config.yaml
num_hidden_layers: 12
hidden_act: "tanh_gelu"
attn_scale: 0.125
bias: "all"
parallel_block: false
init_std_qkv: 0.0361
init_std_up: 0.0361
optimizer: "soap_variant"
schedule: "wsd"
batch_tokens: [32768, 65536, 98304]
max_seq_len: 512
train_tokens: 131500000
Each number is 128 + 24 x the weight over the matrix's rms, rounded and kept within 0 to 255. Layers, rows and columns count from 0. Numbers have three digits each.

# layer 4 MLP down (transposed), 768x192, rms 0.118, rows 212-352, columns 0-47
119130117138117105088140121134140136117120166122160153158136113127116087124124120097152177093153113147126132171138127120128112155151147136115149
122102126126124138148088135136131108133138131132121134150143112061124161074159117138131131102119167075108128129145160129137098148140122117126156
117122123130153118102129130160103145128129154139099122146147098143132112094150152145128123097109140108130150125119100128114090110128125154133115
156154134170163116125144143085121137116093097117098105144098138115096164126146106169105168119126150121135115138172140131131125142158111084157092
144105113165144119133121174142099147135143124155100101131132124138162156128143142153113097157112125137141175152169093099112105120115129118124164
174108114121108139152120113173164135165122092152170138101165163160146080134116148087156149146113170114140139099066128145116114124166137124102130
120120104126175131120113146140112104156134140148168122129128165149080116100143148125151112154135094116145150137128114148113133136105153103123108
112124113091138125107139111093086084154166163135118119153209137092111081138156093086145143109153166109160097113147164126158144136112081132148140
117111130144149130146134118126089125149132119138118136136122131087125140178116131107111124107119068123126127109169118130136117139129124156109191
104175142161117125100056146111119144046132133156144163101128125092137126121115125122154080145119118145136132087101128159126135126109081146143142
140107121125136151153113124095097130113136111144152142153136126098121108145103088098076173152150126116130161135132133109123162111099130120130122
151122107146153154152136163080123105084129138093109126158089146138159106119161148118105135088134168182125150120132106147142124163140152125106151
120114138118162097112131107140110130122127140141136099119110096128114121162172081153142179133126116142119135117117148131091095126136124108099122
105123115119132128127102143161102146125141134150116076133133132139072075132126123127116087141129120114129125089148152120114152116123132160121098
122167122137120122125113102098085148134152129138137187119125103108102096096148147137155109138118086172101129139145155060104104106135114114094143
130102142121133178098111108132105126138135093148137127125109195115137091082167100124113094182098190112164146090077113115101157113093113220096134
130121169124086148095162092092130098124168111140137114148135117149122108118154136151096108140138153163154126135102083132130142134131139153131120
162135102169120133181147111153124126127060160121103134115113163122139177156113167091128107157118122094102143148147148107103108114113109126140136
134159111147129137119115135092123114154152124107101105118129115122170124174103133108120119167088114157137132112160094172129164152130114135139136
127111118154125109109127148098116090118118146156083146113128143130131127127139141104123126101101124136123133130174105083129158109126086147103146
128162134135162125100179112069103127151107135078126144108126143098167133090152086097105130150111103132108139143119154133110134121166153070166079
114074140093143101145167092135123127119129101106191081134144147122087185097122102141097167151135149088099155155147123111132115100125152131113112
084141131131082123113136121077125169130200179186083161110094135128144101188113120153146124132091137084125121113185159159160069119118161109119108
126085125138081141088117166131106143100136128119197117146111136123134072101145165147150142172152105175120140194077132116124123127140161137104120
156166135094107097159123148140114141130113124168141125144150144155146130122147126136150115153094111104146074086144121139123118122115168149142111
166109099137133104162129081105176115094095132122188113096131127114104097137140126136146136108140158118137099122143152111121123139117114111114135
134099106104115153150090111121080087199165117150121127140127062135098083098106079116118104116108164090144139180098168082151139105113156118138125
165125141150163114142161110114122161135136129127078119118152134120106093105112126138146139132117117102119118106163121160141122143155105135117105
146134117139145134117112149127148147153154116133094121126149111144101147119125130159186086186129115103105134107115082119149140136096135113155140
105130109132091133101126149110152102125105102132127124146156103115126099100156120098112140129109123141184170085097112120116107119115130147145144
108168169144175178137128149122133115145150102109116112181153131184122182173187110120106088139123128171102156091145118078110133149105156172127108
111128137120129124135110139107141125140144105150142114094142144134129187123116125142134132159104098126110120135153114136120109153168083120140154
139070137132145122110167124133144121103076137122166186115161108111136120090080192123142096104147107104128134111146108149168110113149122111150112
125124105122118086163073135128134098166085124142124105150142107095129091128140108135109151121164124136112140096115087106101167080123156189104124
147123142141125131088164112139135095098148181117101153148152166080129153159123132109118165125147123130106087123106125136107138115124114114137152
177160124135094135070122121071151082132122129114175124091099093118111088164190117115113106121127164129130125138097114113103136109115151122143157
108110112153105143148176112078114140142128158113129129162149128148135170100141149112116139101125119124161140137156164091104122115091145120125153
118121121154141152123135141127147111100157130137096116153158108107113089160120138128136145114122117124138128133125098149127174088138135096111123
131142101146147135128134149120156150121143090117130114121157114143127113086083126146102103138117124113113119138113133100043157120151117148172139
121139112126149127123168155141166139100096142113144113126155114123114152140101167181134122135160112141139086126139120106142148098126112147146168
157150143113124116131147117137123092131101144155097140159150164073117151164091122109173118164157082130172117135114113105094141163142140123165134
142140123100137094110133161103121102129155169126061124187150179133130126104097131139129116093108130135129116146139153124127108104117076136181122
138114139098107132140117130149174121135162136124113119160101097118116147095133167168130112156098132077165140135070117128117135097136132127117134
105116131133102117149134127126106053112136096112140152109111112088088118107129110080138150156113103123136143155122116091140099157149135128108092
122134150144112145123169150114129131130123144124155123114156118098124111107126138124123150131113103158132123112067129093108122119128123147149111
095146119122154096116147145118094153118135119137079102106159079109150117127142139104125152150161121125151083124118088125111154152111133086111165
106130139125109114163124120130124152165032116126153173133119145096092124108100121124157108177082130068130086165109164077153114122106148137112092
134099121123139105147141080178134137089152115124166136080104133184123104134118099100143143137087112109169098116120136148137100128075097119078142
115147138154076133130103164100139146097150068128188150089131133147118129205090131114095174069146107109137128127107145149099137126127176101089103
135151181113152129078116124147170129157107118134122125127120137083128121066139097163129129105125133113137143120174132141141109140116106138148131
102137085121123115099148172163134119121155155135108116119164111117144071125103130118120150083145151089115113124116105146143122157116116136138143
136107112140105119062154131142105153133143129097159138124103103119134153130144114139133164116142143108108125138152108124130137143162138110143121
137151166132115136096124157136161100113157136138118137166129088166156158126134089140130105102124121195129119152122153124103155148123095121096154
096090120162150112173115098142140128132150126140127154122062147102138174130081101106127139108113140124157125154145131109132145145139106119134130
152136117154136110122110151178081114083115129111135101113121125126112129132141145147099154107149136087142119132115134130121162120116155148129084
123132109135123152140115146102096085121124096137092121135108117106124090140114114136136148092110099113102143136151149131136122124133096146105106
130142114080133110133104148164156138121091150163138125142118096125104117105147158122101176194129152102169116139103144101154138100104159139120177
124142120133148090104130142132140166170111130096107097133108129093124175140110112152150114069149150140111144143132146136171139139092110105094144
120124099163136132140089081132116119125142152143110123098093158115089137124122104073102158151108144098134124120171103121107137132099170132146140
140149109127072138105097133131128104132138115120162158123137154152120119144129145127123107127162165161161109130141154088137108135134152086131093
102111110133110132163102130139134129094178155172119114142120107124148158114115156145120183152135123122168125145125079082169153119113127141137109
107121094135145106125123159125154150136094143162155157119085148124158111108127112140116134152118094124109107137095124159109131138123174111125129
118128125120119126105150134155127161141145138066138147113166127161161089107145148129131124102120134124138100131092078116106157093139144130160114
118129085117136116138139131125116102105184153131092138168114108137140138108154115141139132109131131109148117157114144084116103158107098158156128
127142102118091139155119155124096152123127162123090159152128105106110147100114127131150158133145112091133127102145099136155117136112131138134157
117109104178120124133181120132137141128118148134074077092135119107163128130177117126100148109060167146126103149146155138125149107152133130157105
153137092111071137081097115118118138139136130130183149106153149104129116118123157125139139132139146098105152188153133137171174140165160115109126
165121108111126101149148136137144079115123145130128120116134162136140103145117137108128162098125120094151104092140124124158134143142171110121171
167113120152145110137169137159147133165129141130149200101113131132107140166113167115120160174140126096105079124145077081140081160111151164103130
125141141117187089152144100117111123144149081164180118102100063101149128113137097131130103130101137177128127167141175090140127151155107090092143
133116147165139128144111117135139104141107133099144166151123120067133143124195138085107102124114127161141100202120073156151110112140152097105134
136177132097110128097131146144132092119141133164078149163134179129095145174162122151160143120106147129104085101171149108171133162132101132132176
132139109116167100151117057147135084132102082045110146118057111136133122088189151094176145119137140138150123139132134115144109146105069108149094
147195124110139141078120130120148158148118145161120104112099107158146125164134091112112132105112125153127128169141140142163131168130134097136133
113160150121139140144133170132117137128139161145123098123139140121147111127112148138121155092099140083141121113147069159091142148135111173167139
110154151134114108169101127124118141100112147091084154121132130096107123145121135161124083123147107132142139154150147092079151120161144151125141
112130124168106102138122142129088139126111131116087115137128133114158146113201146128114141149131120144144127102162131152106115144147162097145126
151141136151143113127103124131094140157122101106141136051133162131113156096114135184113141133153108138132126105150129109130117102172110178095128
121106103139106089099127151158137114104130134106133134100154132125141127152130160104126099123102125138145099134140110151169127144120124109148153
125110119127095107159111150175125096098104138126167103125145126146120098164120125114143130110107151113107148126130143114142140123147153136126104
126147120155120103111143154171100154140114117126085144182176107140143183124132123105209143130165149114143055116145133155167091151102186148107175
112167167160118131122123158106126075113112140126146130084133124132111107177143191127132099150132124100116142152126064087158104148147132182131074
095151116080154110133149118128167098127073123166129087093119150182137114144165144154159097130125111137104132103115175109115114138139160121131162
140133158160105140113096123161139166113122141113106134101098135104133150118133130118120131161145167120126077077135093183122132112127120092145129
138109154118131163101162103093171133103107112192082160127165184183137141127105133124125100159133131070118097110164148164117145147170113155100129
114097121133126133097125118177114135126095126125152169134101129104123064119137152133123118119108132166107112203138126138106132160129109136115152
167083086115092177155173095131160092090124116090143110124116124117130115123143063099116110114120119126150109126127118165174123118123107109145092
120125157150122123132147134097147123118125127122114118127147101134169135116121084116163185115122106124147149146157064079096128130153099140122137
144143138128132158130081108133139161102138121137147100099127137125160088124110154114105133127127151108123178101108099120141144156140122118147158
071124151152134125121141122144108175114119121095126134147120089066136131130161116146106134105129177141155123076085120133097158136150108142129131
157178089131105150100090185099118180072124122121130104088128114119124157077138132148148144076119149138160124120118138144136128092094134106144144
143144115108126122106118138155168123135115134114124126111101138112107125143142202107167142147117129109091120083093151144111107132082134140151148
151140120158118109139134154090111128157141082134146117128178096140159153125125125146152129141180124093111179143142132139091122162116121154174095
120140118116114121128124126147110096118126116132182159107106089115153099114126107097137098150125098125147099115066145100106110108123114105143127
167113148076134117159135119128099128166126085109172122121121161091141117069149158115175146157157151133141086091124100121141129137126146133115112
143140128177150125087104118080081099149148154108119135104136147087155140091132149134145135081114138151161200173117152153119101089175119099158148
131183133158160121113123140115102126109114123144134120099129151082122133138147100109161166162142124158177083118135131154148105133111078152145072
101143134139134137128133123122152185116146144160122120153131146143126109187119151125130124127120127125097080107127143128110147103097110118107121
119109137131140135099092133149099130118133078118136128147186129143164139142120117127142101128109105104135093132143123116146100123097144123110162
119142145118133114096153107091099108141133137127128147115124150143105085106165150128133136086095090144136098134131117129120122127120125119137124
127112160154136121110101094153140084110141133109136099166120112135133089136124129146148141135116128148104110133067121124148137139079112117122141
142130124121113151130091152135127121076160145115113100164113125139135107139134175120117155090134119115095142134155118119131120120153116155164146
157141121160151176119136139163133117146144098122183087105085162129154094131113133123141127160128133122146144128106147129114129151151126151161146
112155122132104086140151132146122127094185142120088159145102119121084164124131125129133127176129114179126113160165167092131108100104113124081148
142156128099115130138134134134119152113105140127132127109121119149131131114113129146123170107152158173146139163097083103092124105142142121146104
122126144127141110169121118128162130109143153123075123209122115142130150135157133090090118125107123130150141154135165120150125187127137051101104
100171128068128163178091137120150106118152078136096091103113158082137110142140157128145135139126130144132100089141150095097080143085166108094150
169165104091108132114143124092116158156073114147148099169166110195113156151118122156094142127121124185131127120143134112133149122068130141147131
147084103125161127111137120135116133148116173137156123157135100161104131142162127131138114176116121122128153132149122142151140096155080095138157
123129135097149108129152074130111176120145180080136125130122137109123154143115129166119138130152126118137121164113155138177133136140088079113154
135108125125114107136122134154142141118088139102111150123124129148155111109149131082169160143100142080100143136115107199108103136130149157097093
104089110100163125111104137117126119127124142148111120093141113122130123171112139128087140123105144108130164128111142127095124119140085143107120
132131121111126081118113150131127144115117133129069132123101096173178180163125129116169146141135130104134144137165091147161087129165171134124120
109105068126136131178116120128159091121132115126147097129156122131141111117108098127098126151131122122118138108157127134173145105138151158128110
113113119142152151123125120099124087153126120141105109136102156134099094135134133107113145122128115140121104113154109164122118136138074105105151
154143133118100162103149145128138092113132151142149110119128121138161092153147129067124135116125143132141119120145148097118099145105136108149151
132064097168149123155074151128112123141143120103180153171172125120161112117117123123176125111112146115144157119155146140108106103089126161129130
126119110145151110103124144090106134140124119120120166151126122101139094144140141147109136132072131134144102134151161142083138118145154151115130
106109114146118159142123115155137194168163150148076136123081134115116143122138139159132139119092156126138106144140146132151145162132107121155128
126102113156135121158088146142138131132125144153119113140148104156105188185124160159143154172177096153161126165137140140132075109120132089157119
077098100155151130109104160129163111118132109095102163109124168142091153128147128161163100162129139105067108119139162140184108134134116137110119
158132162104116160124130131088124169139120146118160170095135134127082105132121092120165132125127136126144136096173152187125085136115122096122126
130120109126127099108125118131145161070110105110094075145108119122093158094137133158118134152137109111131127158122115142106127114128175140125120
159170096148104123099127160144169125133103119113137080152109158122097136136126156130160120144139137099101118129172100140173094134174130152128112
089132173154132103122161092153081158109123141134145093157127104113108086193106107175185163167124140113148096164151106145127113105101197138127135
115151151097124136114101153090144092135164141118105132124169128139110137170111175163104100133187114142176134135170160168143124148156121117145160
152110112116104113122155107155142117057115155152133143146134150125144130124136135154120155144126122149161123134155135138153134134140105104130177
122134146099131140149117108141130124118109142144104137133129122098150145131158115110143124191094144152130143103154165124141155121119132129080177
116118160137124122155118170150126106142110096127137097152130107137142147112181118151116117118085151119081137099108149154144146165117135115142078
145145102134136115115114117127137111106111181126116148127084126134145161122117160154155103131148148107142161136145159152112105097109125115124142
159152132112097134102175128127122076041132100145195176191139139130156183139152111145187167096154084154156134134101141094154120057131161148167143
107121116119151168155115091109111132138154110181207145097135159115151124118128124112127098101140118135121111142086134126141116150113127105129125
128125094156078063168142126166128145142127151114105140168085054109114133096125146118125139126126183108151116135118126075151133148128095073192144
100155142144183104164160121128118172083142145127124117118137115127096141136140142111150140132121114132139071097086147114136134177094083098131150
132120125122166115115144145117095134146172120129105120141122107106093097141147109114139123124116096135112114113160161133125157107144061140103127
182112124140155128140159126119142081146085151146078161100102118084119126121140093109124081139121152129146131131162129129099144118100131070160134
121131078141101083115058089107114140108125104116105108132142087112157126105097106145122136107126084109081189145113100135124077165127143118124160
097152139058129144119112180105126162147116155102131120168130131108133134144089108095138148074124108156117135128087104154142141093088115110117076
118163130141148149110106137100138117177107119102146143128142160131113138112134139167130163140131117098183118074107124103126148123117169135135107
101156186152093117115066154080179106120128128154155123154126120183157162140126107117150113137179142154142150139134180116103129103141107143156151
117086174150133140102119086151121151124113154130127118167129145075177115126110110099152143139124181124142137149177090130126149113102167102145172
# layer 4 MLP up, 768x192, rms 0.125, rows 213-353, columns 0-47
156113112135157136139130112115113107104118145154104135106126140074123109129099116129133117096161113143122097131169151117129136112119155113116140
120135112147117119124145079121146155122139105154140097095131158124177151170153130093127120147134121155143167151100161098114132125125139145131117
145136114157149092089120130104152114120093115132174124147111125155133148144128071135128149090124124178129134121107094150143132152174103105113126
106163148123172148155101071147103124130121149108094067126154114153097143116155124094133125144148140160151107166130135115123143094118147111120152
123121167133108157102119125126056135134137193161120121110152093113187144202132070138088114093145119144128131106156136106114135168176135132084097
132109130139104127130131099137137135134131129134129139127111087143155167124146143132156156147116158147158101088102181100108154097165106109141120
086148138171125112089098146107115128094097113090143067150149080140131149196174099117079085133109087108119133130098091155108120137135113131106112
122172140075150141113152153137123091139136152136104162132098123150116100098146128089152130143131143099134145158111150115095132144148161134135128
116135096125139153136199123165117089149120087087099091150135130144137099160143142126144171117146157130142120089133127136108157126141199113098137
115103065128142145117080140139105131117134138122156112144117132078133126130181156119142136131179123127165110105139164128133122115113171130118113
070130170117122127091162160160130124156112141120132154129126121132112138167106116173122095160100133119146095115108136120125174115159131143155116
101174120092120130144081140128106126142115121090099146137177105107127139145156117144119151156157129173168120106158150144113136109173123100127107
159175143165140092111137107071138130151084144127124156149105136116165131115133118132132133113111103126170120112137119120124146117121123139077129
125112126114151157118084114153132104156182110088087123123144138143120178116132137119150154155155149119134134132117149123117116175141174069106097
146122167100149096124175107132105128095095107135190169140124079155156118135141095193134107133101156122091153132138090192124121094162068163056049
148126131093155139127153149092140143131113182109108087077113128139137141139128121127164151188141080106097142095098129142094151110122132100097138
122105118125164125137121111145105137138114121122102128118102125137093117147143108112124093071118145131152167147084123138144132170143123119127161
142116154127097111148124081118159115111138089125170144082110145153127165154149142154121135146108139131154117111114107128100147161146126111197173
139140151091124102114138140124142137064113158158152140145137109149116113153109123128132151127108133141148130138146149085134157079105112083131149
103155145106115098119167078096099091179075113142111128129140144130153094146154132122109107187134156117094147103109172114130170108113137099123135
120132146124136088109154132089113117124143108143123103135148159126119145109115132162106129144117129146139108127152110112116106123124201146127159
137122128115141139109134151107148160147144088138165155078082123171167088168121105159144134161155125141140117078105139140115157154108090083113121
094153139137165120115111102146138128128142107082197153127137103082123154128088153144160141121124063124147162174170136155100132147150172121100145
150119136088137139131121103129149115157109124147129081114130082143157167146125173143129148166146138131130129163124134153142141119153127062140140
118142135113098110133115135119185109153089137141143141134141114139159133104131136135153128162116107123152144148153104156154151170156133129127124
139139159128165127137144111138092109092116135103131075173133125123115086140154191128143135098130112149113136119136136120142137107118111075113165
128126152111078110119116166108076153120113122094115140132108154120100122129149126162126122151119188092164109088130112159102137131142123107121128
127163175119095123142146126166126130107125166114165138099136170154125100120100101134096150137111126121141124116169129177159086158135110111148093
083132124095137119144145145161154146112090155144148100157153139150094155155095132171151154138120162139095150145097118102151175106093124099147103
151190154162102118165160115125156136162094151143100135139127155123164098170134123099117110133105118145115150123108120112114119161095181138111158
157151128135157112117139156142116125151131134091122131119153108150164143145122130113131138151110121158155120114159129155146140143122135119118125
125080122160132108123130167170152143118118169072134130145102168168143149129127159149117139131112103111108086139109127112129106109120143135103115
146123120121109103152116105125127135134134148106098121137149123115150171100146141073084093128116117125109143140174154089156073143130121142104088
095138148149158137114144183139139127133144149109139138075117119142128082140104132190117112124147143121160121110128187126126168135087149131116082
102109151100131127134149152086142124138154137124108103130090147151136119183146098134113127140145129129129116122116182154137119155084122112097101
150141159149144119103107159167147105145106103165169158106117123133117083120133108119169118143156171149099123119130105162132121131086166103102156
146136165131153122141132140144171120171114114184080128163112157130107153158110155119122156094121126117118103133133124147158130128125137150152168
097199149147129144149123108160111160138157188074129160126084102103141107095139119084137165117116085137149138128175142128086127152148141126111140
137165126135111090135111134154111161127163144083083115158136154113102118109142117123148114143147074138131100101172127120143141091106116111129157
073155095143131102109130109106140157141120090126133140141127110140124116111108143166120145126175124142098103103151121167143139123109116148111149
114152151104139092098128135144078182068080142111116091147154142131153104153128100099110154130102088087102115143056098153132110138161120139114125
124146113105101154112157168113116102153111120123134135097122092116102172119132149097132099133117102134133154108132129116109138136114132115129147
122131116104148138139124087073085128157102133131153137171198129118157130141098173116117097125121128111161118125106138157155132077117137116144110
115160171157153091127108158149137131174145128181129130143145151135132133149126144156129139140161151136125117127187103124169112103132091121102117
138097160145103165102142119108132118133090140122105218134107129102137118131111148123178129161127125105116158108131143128078137117153089129150134
158141079120140109109119071100145126105145133156090089162135153128063127089141106186118119123130100090099135154140103145132156099107133103124183
086147121121108132108124143123129086162071103114120069145102105110108098096150119167155146129132150127120124130145101148140153134144171086136096
080120131165130098089143074143134117102086126117125135096096144138124087141165122148166082091134132136112165129179106121131137157057080106109172
134164165176110131134095118151177130140131082121141078098099141131085081177152159154121194154076139122139117152141119136125112124136150127089088
130109121132175147164073103116120147132125150176122131135142123154127170101184123125126099146136090141124121112105129102113126165123103093123139
120099101130156127108156104101109150142130132135120114130115149096161137147114109108136108129143124122116161115154155100118128126110093131129120
107181175159110095121109184132086096070098103120130093081150145127144149152108132119144137123105153170116121097102135109126122116139126107115166
158112164124146181134152131141112129146124118110128122144188113125084123105142118133134083128090157117123098095130162130127152113124134148116128
098140136156180150115140114100119128143133120124142127107130156142094086140111135100119117145138164122082110116128113144153128179127105075113096
134150123113104138132098089122125133124139184072125136112130133122138131134130110104153104135153156149104143156093128139117140150146152099122133
101129128137165152151203168110154087143149188119114133116116121120173140141130137095116110070146086111094130128155126150127119140145087121108099
099132152104140122114113179122082130139125148096171156117109132136147112133122100156122136129146161146115108137130161116149099158128156121082129
062141130127098126184128126124148102135136127130146135175112144104168136141150108164131132130097135129100133127138116092139139142134170126103124
082113148101146092145159094088133165107102133132099150103099160126148132113122133138099108121131166176133133081138126135088133109129104102118144
126133176075137150095137092145143106156117143155141110159118098108152143108102147161128140115146150138129134161181135153122158141144125119144115
080142140152116143101134099080161155139164156141134125136123136132142140130079160151150147112102133135073150163126128137107117164129140112168156
114150126108095134104123093135136109094110126127179139107164142173083143139087098144132075144134102153100103129140119131103111152163109122134108
136122148168125181127125087127133143157089097152148126154110125088135101125115117129138110132075095102131124095124128163096090150109106124109137
109114124133124091124165125107136136149108110133168083114115132095105085133097125150127110127094121167112135129118137116121178112137113131108102
160171149112135099140140106156091100138110134129147152123187115169114113146134150145147089136129132151105094148142114123116124095121155088157114
071118113154168144130141130165137150075151135106159162116101153125116163164144092127128116169134113104119140142142096143113132160112126160127092
125143145122131155137128172109133136123144124129147109149142122103118151091148161163132132078162118154100118158135142172146157107113114132099110
115115131099127168085157159115151127114132090132167158051095202109143200116111137087113130119122131117130149094145138137147110156129102164120107
146159113114120136122113102159113115106161120176108088123121126112133100159112079149175151115189130137125082173157117070133067116126111138132100
084110103157130099107172128147148173121163169100128170131133151144132148113043153136143129124115107117133141095147150146112127121133117146148164
101129143108161127141132083102165157077157173150115148143160170135148111142125118111168127117156138121180103073161160126121110162159126118134109
160122116127089146154122097135164109190120123056131106101098170134129153129111131146136127112097132138118165167126126119119070081159146064144144
114091133136169114111164110123112150139113087102128143145134152132101125134105171078135129134143146136111193117104142165119136115119108140118113
133119156134124124145110119140128107130117116115104102146088135139175137151109125096111120125148105143154145129144148141161147152114132116117168
109113167176166152116100118094152104125115106154134132123139102166138103117106131116149111120092165096120156087133095164154087135118104145151137
123096158077116130087124131157130128110150134089122120130113130138082128140118139145122110138107129132085133123113112085116172138150108125148115
119129182107169137157141145148115142114097135130084118129143115112156107185127152092151106098125172119124132182104140144095095139111132164146094
126093132124120101146130150124117158093118150114137121152137084097136105093124114123108127113130129081126113133122144149137144151122184147117151
133116134142146104116174138178131116121122099151116150120107091107160142129151130129122118150121131089108122158144131126136126153106127142117184
144131112142130154128147152136155129139105126131078165141135161162133162119116191110167109118108128148094117172120125146130091122140129095121117
129130145111113116119058116199158102120131152048144141088170150141127131148100098112138140149133129132124115149090104103176106147134100095113127
141109125138142121106128151139166128118115165147158109067133152130126158140116134124194124096120140157126097138153121104118128144154149126153135
113143114148145124132144119151148112105137137133154138148134119136122117150160145149146143139133138150127109083107112082126091180131135107136126
140115129092083101105174095156123145117118070180114113111171128085120139141115084113145092109127128084122120162135158133133120156151106116156106
150143138141130142146132133092118135104102100135115122158122130134113157094148153148149131111140149123115154062153131150134116125112137187105115
150110170109137106138147152131158125165072116147116125151101114139149146111168132149154151138061127139116113108142099142121158148171107132144140
101111133159092125113120151102114137126121113127124102136133202158126140117117157154122119152121094108137121105113162155147159144139151117127125
139149133114161137104108151161106079133120123119092129131091134134151134115080127118105113147181138104136104138120127144107135143094136140113141
096139212101147138111126123161144158110119172101030142150092176137138101165102119161143143146123102170091117119128159107144172115168113118136097
139106178163047118128131135133103102086147092139116107124109106133148117081141066088146165095164130132090120103105165133168131107152135115149081
104132145160112117115145097100157152147075126125110104128111159140130141112089159131152099152096125102106142116103130157143113116129154155131172
118112153109137121136141118108152123155103124131093131099133097137138162148104117131132117127108114111136135113121118161158079144111093111130115
111184161116140143150148108104131097126135150118159159141173151112129102134127139161136110142108120128074121176142115103118084098098125123089092
130109133104151127114159122129143135103096172131108087091138088139103132165108134124129110105108154132097155063131168111080149111108152148137151
114134143117128124136095126140110142129075075129155116130192120146122089153117114104130124123150126133127123125139098148141167095123107170116103
109130103128139157115107175145124117122127145133097163173177126177095144100141119111152123125105149143128112132136118148159151150150152156161133
090094129132153128161127163166095148111093137117111146116112112151162174143147108154111105140083092201118099105129107137132182109187141116093146
102179105159145138112175102132150135139129126123113106149123152120140165194136159146154154127102117128129115140132138142119112144093126072130158
132164147172172157157142114143114142152162114130129114136125122098174156150116099110127077152132162106145185130116127063118103113149109110092108
123118121115128123112155152115164095113124096139160152134086130119148135095133119098177110085130138098121168163146136126100139122135173141131132
095171133122117143145133139126084095175133111153114120143151153170110144144076115143109079104100123135145119096127105109140105160112140134103131
097139112110122114116172149153115112165139137115122136110136159098102146130127120136138123136109153149105143102152140136143139143127095117124120
115090112141096138120165109122140141096113136144110157104109143135139160140132129123138142148114116104124115137119139105118122147121143140104112
110106121181134111123143166128113127095087094152126135122129143144127140136125117123118103130123168120137127131147140142126135154099120134107101
185138138126151122129152145129139128179085118158169044099157114102157098145122083178131110106160113160099103154118127124110100130133138125150122
121154131166148087091148067117110155129090154154162163163164086151103113134126116139177099174095194094133099137131059175111167105176125146119141
128139142147147125126131130146122135073106122146115126109070086115163174156135142118124129169151199094117124116166166149111143103117125171108071
148156121120147111134129161119163072118130125126106147124118174106156125127161129118139143096176134111125092154129140125137095132094132158136152
142094138115103122103145119163125150115126138119125147165111074121173152122112125096119154148101144126147142123112161117079091130129110126131135
118090140104131139089126158118069151074092152136120121144118154131123131135127134152142133079158142155120106134108109127173124107142152100133145
115139121095141112110113118122098203143177126129093153124111088119099153137144106127122158104145195128123117098118128148121093133106136110151128
114102113149103181125101146106155151082133146123140124104088087133052101122194146128137133109141140103111148133109137147187133123139084156072111
109162130111134133099166160110125118138153135105106139140102131105151166158154135135135145131115119135142132115116094162118117143143119131128137
103101122157145130074141119136121119139115066153135111149094113118110127139144153155134142125129151144136102154123153104140142122169127126123070
122114147102104093137143126132099174097124098133115181158136114105109146115165090177147130105156167125103111125154114114150129144160117090078123
141162132109120098149158100140096129168095093115169110130095136112134134112204185152118141195138119122147127104103154111105141107125133091118116
136107077116139115110125113112099137149130139093125141124116116069153111114110145120144138148106160131157136124153148110135142113165143170127112
045182140108155122108132110118119116131111155132136105132127137134149130157100125180100087115160118098129154103090107149097166124106099110147159
135130158155105143137106123097135087127133101115126153107144145124116090120154104105157134147107198143119102133108076142146133103102104128103127
128114117134109093100091135160147137120111135127122126102144127146143122098135118126120102132132168133105170120130158117134134162143157132118154
147157162158128141139147167130076098087153106089093147126162112111146163122127095144156112103151148147135116151116126137096137178162084123115203
140135123127140151155128115112092113127158155085187143133133148107171080130113116122165095151172131126149148093109157145103149130121098096127137
124110143144122167173144136138112111098137148137116128144125111125141122074109119083145096118142104131148100079126120167161121135097133142086117
146154112146157110142169133146103127126086146125158096116101162136144189170132117166165103078103124106140125116169142099135134121141135121113110
145157158130166148143138129135126167114139169098124117157106081149106140181153123127109113160071090123131151097133113125136095174130117122073127
159127160144170119133143095123118135112137140110089099149041131148154138112154105123099125147106113098150136139134117127125142143137115119140159
140123120135157133131169120164153085120122065127142100137085130145143097105134124135093135134113112117094115147134132128130102140124099103148140
126128121104142129124144156152136150090133102113127163136139170181116117110124148093189145128153138127104119153151139111145129137167156100113116
158123145121147124151143115111119122104103150139106109157116106105135132095109155163146114125110121114123155145131106128112145162112121118102122
145154155157154077138122149104068067071156152102140179113129145081097120109107097110087087080152088119119105103140096100112177114147108124100156
132140122104119123120146149151123113118105164107080115124130111131131146147104095129127125159152130117106171134121137127114136149119120123084148
106137168139097146137128121112130099129171172143152096155121191138156112140105091136160085149136100157093116175147103124098101155119129121141117
109151187116110151130178132131122121139124133088083134118130163161107082127113136124148116135137166163123080143100149166112150125152143101140145
150145160094120125120095112136130124140138133148108133111115118112103104089146160148110125151152124171151114144130127051130124140122118111145131
146157127127102103077155111129105099159137139147143154169118116139165155147130157118084135106111117199112115118122101155137146110119121121160136
130126150116127124178160127140162181091130119114178150092141122119139124110155115133151133109148150137106121153100097094147115144117128130125161
120155153115104097129155096155167130130111127137104141090145140149147055101116121131121114179159131115096124157095128154130122119179162104123116
167144150135200141124141138106101118110082091165149122131152124124123142140140100086127190155129157153060134109115145132103143102103154154109125
144093162144100145123124135122140137135137122166104138154136128083136125110112115149098118138143110106123139128130107132125095111126131121126134
105146089111152108125155115080123123106148144124102097087086159121101110112135124169132135102144122150122132132074113129112105142138092140129092
164149100067140100141091135148179145127121130171114147115142134126140136148123108104153117087120112126109129170149124134136134112114082157138135